{"positions": "learned", "init_std_qkv": 0.0173, "init_std_up": 0.0173, "train_tokens": 105800000}
Each number is 128 + 24 x the weight over its row's rms, rounded and kept within 0 to 255. Layers, rows and columns count from 0. Numbers have three digits each. The size before them is the row's rms in percent of the matrix's.

# layer 6 attention key, 64x64, rms 0.237, rows 0-63, columns 0-31
084:125132174145152116098138153120081143123102113123154130154067074119117112172131170160102093158121
111:115121101100128168105128121105173141150109167127138131151101147145057087155144104154117111119155
113:130136120121130165153116126136132114124099099112168119146165137098108124132071107159150105151160
091:148137145133132103152124156153116106113098132179155108121147128127147162170120113134119098162115
098:072144086118118149127127100168102120136154132114161141109161157151089136138148134143104148104127
099:133106111107123128147119134121108119142122141141119131124114116125130112107103141107124134148111
105:127137123125115113122153123154144140147113168178090089143131135131141101159117129131138147103143
103:138117136119145120156131075127185080120171114109090116177110103122155137157139112173140137107114
098:122112134150126170145144141116114140124154123091147082104163110200137151080125106120119154129144
111:151153113116093191141163123124116125102156099140126125139127126098141131132138116106197111103118
111:112122175129048107146116151085109092135105149137159127089082137167138170142094121140122107109150
103:136132126144146107133103106094119112112127093115063090099130132119130144115144102174143183100078
093:137141126097137117130137160168124146120117169116101138139170126120057124118150132127157086153157
091:121156128125138141097135171106138126127185155127130135127102086151126152089150145117158177130084
102:121159158129138124119131165128116133106082113117101138120125154147169139137147119171143144130134
103:135139134168089143129122122136144131144100145153162140118112132131039136121102142115153117101110
111:172087170102150125126148129092120127098119087149104121136092157101132147134156146139080113112143
119:108158122139078112119112144129120090115161109133098166135111086171130108138124140125122067106116
104:109127115161165111130147129128146142127119143140154126122107136115116174153148156161117133114125
104:125090164139136165117154105156151072155125070148092117138130146121141146142114124094131095105099
105:112087106125132121110108106142127131112104183071169146150116122118148140136102091093129126102125
101:089140152094117114087155099101150153097149123109111096147108118149068189151094159146150152133134
095:108107102132136105128098136154143167112137107134123094140124112121169092160173159151116106161109
105:126115107143153121111141145145111088157141159146146162101118093128122124114129117123113125115089
092:113149106151086117101120122115118083134170061122135154147087129127120138154115126129137181153098
106:149120162135150113118141162108168140137141137142128125124168117143120128119173132083139106115138
097:149106116117153102153095133113115112153120156172119106066143114161106085113128141143103147116174
101:128101149128110114134154104074130141084128115128133154139150122191105088129096153135150112139147
100:107140115159167161155120131088105148151071111096118182156121139140150102101140142119146132116156
108:153184140154093136119149083148161155106110116116148123146123098121135156131116158109100129136112
099:161118166131124068174148111127111133118109115137116112123104092158111114104106125185162093119137
117:098161156077144096111118136119152122121123139170088097127151117109136181106086128111110160100082
100:114139147102128170141106137146137117161128086143139098108170129082131123124135092138135143140172
080:118145129118125150138109121125092116091147155121158076193137114148144167115114145169077113128107
090:126122105099130081124133144123125115100123150102147158106134164147109156157126121169107152157104
117:111118185142178118078111096089148137116103151167091135128094115133164147124136159180135130110127
114:106079119137122140134135154139094093097158148104133125147088125153145125127104116115133167091118
095:167092111102163147129132157138167158071133150130136156161122147072138128180136123154144143115070
081:112145138107110136088163176155136122124123133116130134139099125141145103134153135105140132084145
092:136147122115116118081128110115062096155099179120113163108099091139153147152148144148127116112112
097:140130120088150139111113163092194140149072180159109156141179145133107132117126121100110146113145
107:087143171122128118120116132120083094127127124130103152119090138159156135089158112149135145133132
115:102135126135100106122096147112074150087128118113135165120098132163092131161123151123123116153116
086:130127143114064127139161160096123097150164125153154160095103139146132148153103125179160146134129
091:141111106097137124096141153142171154112123119118158107118125136119123123167117094147121128150128
113:133127117113123103102099113120134140134121104177136148123164095168106126082104138182131131101144
102:110170110125105186124127107157114165140163121134084155116151109143105163132147108144119114140132
087:104146169109135147087135103121157129087123125123131136119092172111133154154165118105093095086152
094:117141123126134132136155136160164097107126119081119085157136157086158178094125170131116145112147
097:139094125164129113133116174148159116144145113111128124150124113105124105134088092091110161097095
110:117111144137066112160143156118150117146157130097133139128085122148116165125111106114126160128159
106:175145119101144166176087152099125128155150118133141112120159126106142111083104118150136125103165
089:125113119180182132129117118095107075143149110109129179140144136097149108114150114158178085094117
083:120142097129129117119159105129138120134156115111183156113108135125100075122198122138129098154154
098:134101111112127133144098118104134149140113096108143134110171139091162090118135122169131147113115
103:101108141128136180157146152115135148124153138126150187156121133097177101141125154102183139132104
093:110148095111117075115120139137127110121126139147154153135102154140086133151127106128136159133117
090:127160103125155114141141113144102100084166153126143164145115127153084127113132170158079110105134
094:083144115131153133118139162117095121158116127078128141128116129101113169139104126092142161116156
079:147125124110139165129103138134117076080151125105168124119146125157155116119142122147186134142112
093:123126128108125082112167132144103141146137122100085146124131158185121164152089111105090166103119
103:123142080148160125175131106120153098107164145115141155120165112100146105081094185133093090152122
093:143144110111142155183100108126138172139128091096104124124110122145132139145162116136139120105122
100:104116126141135107151143098119102164166088110117183132122110142161134128142173112126118150111187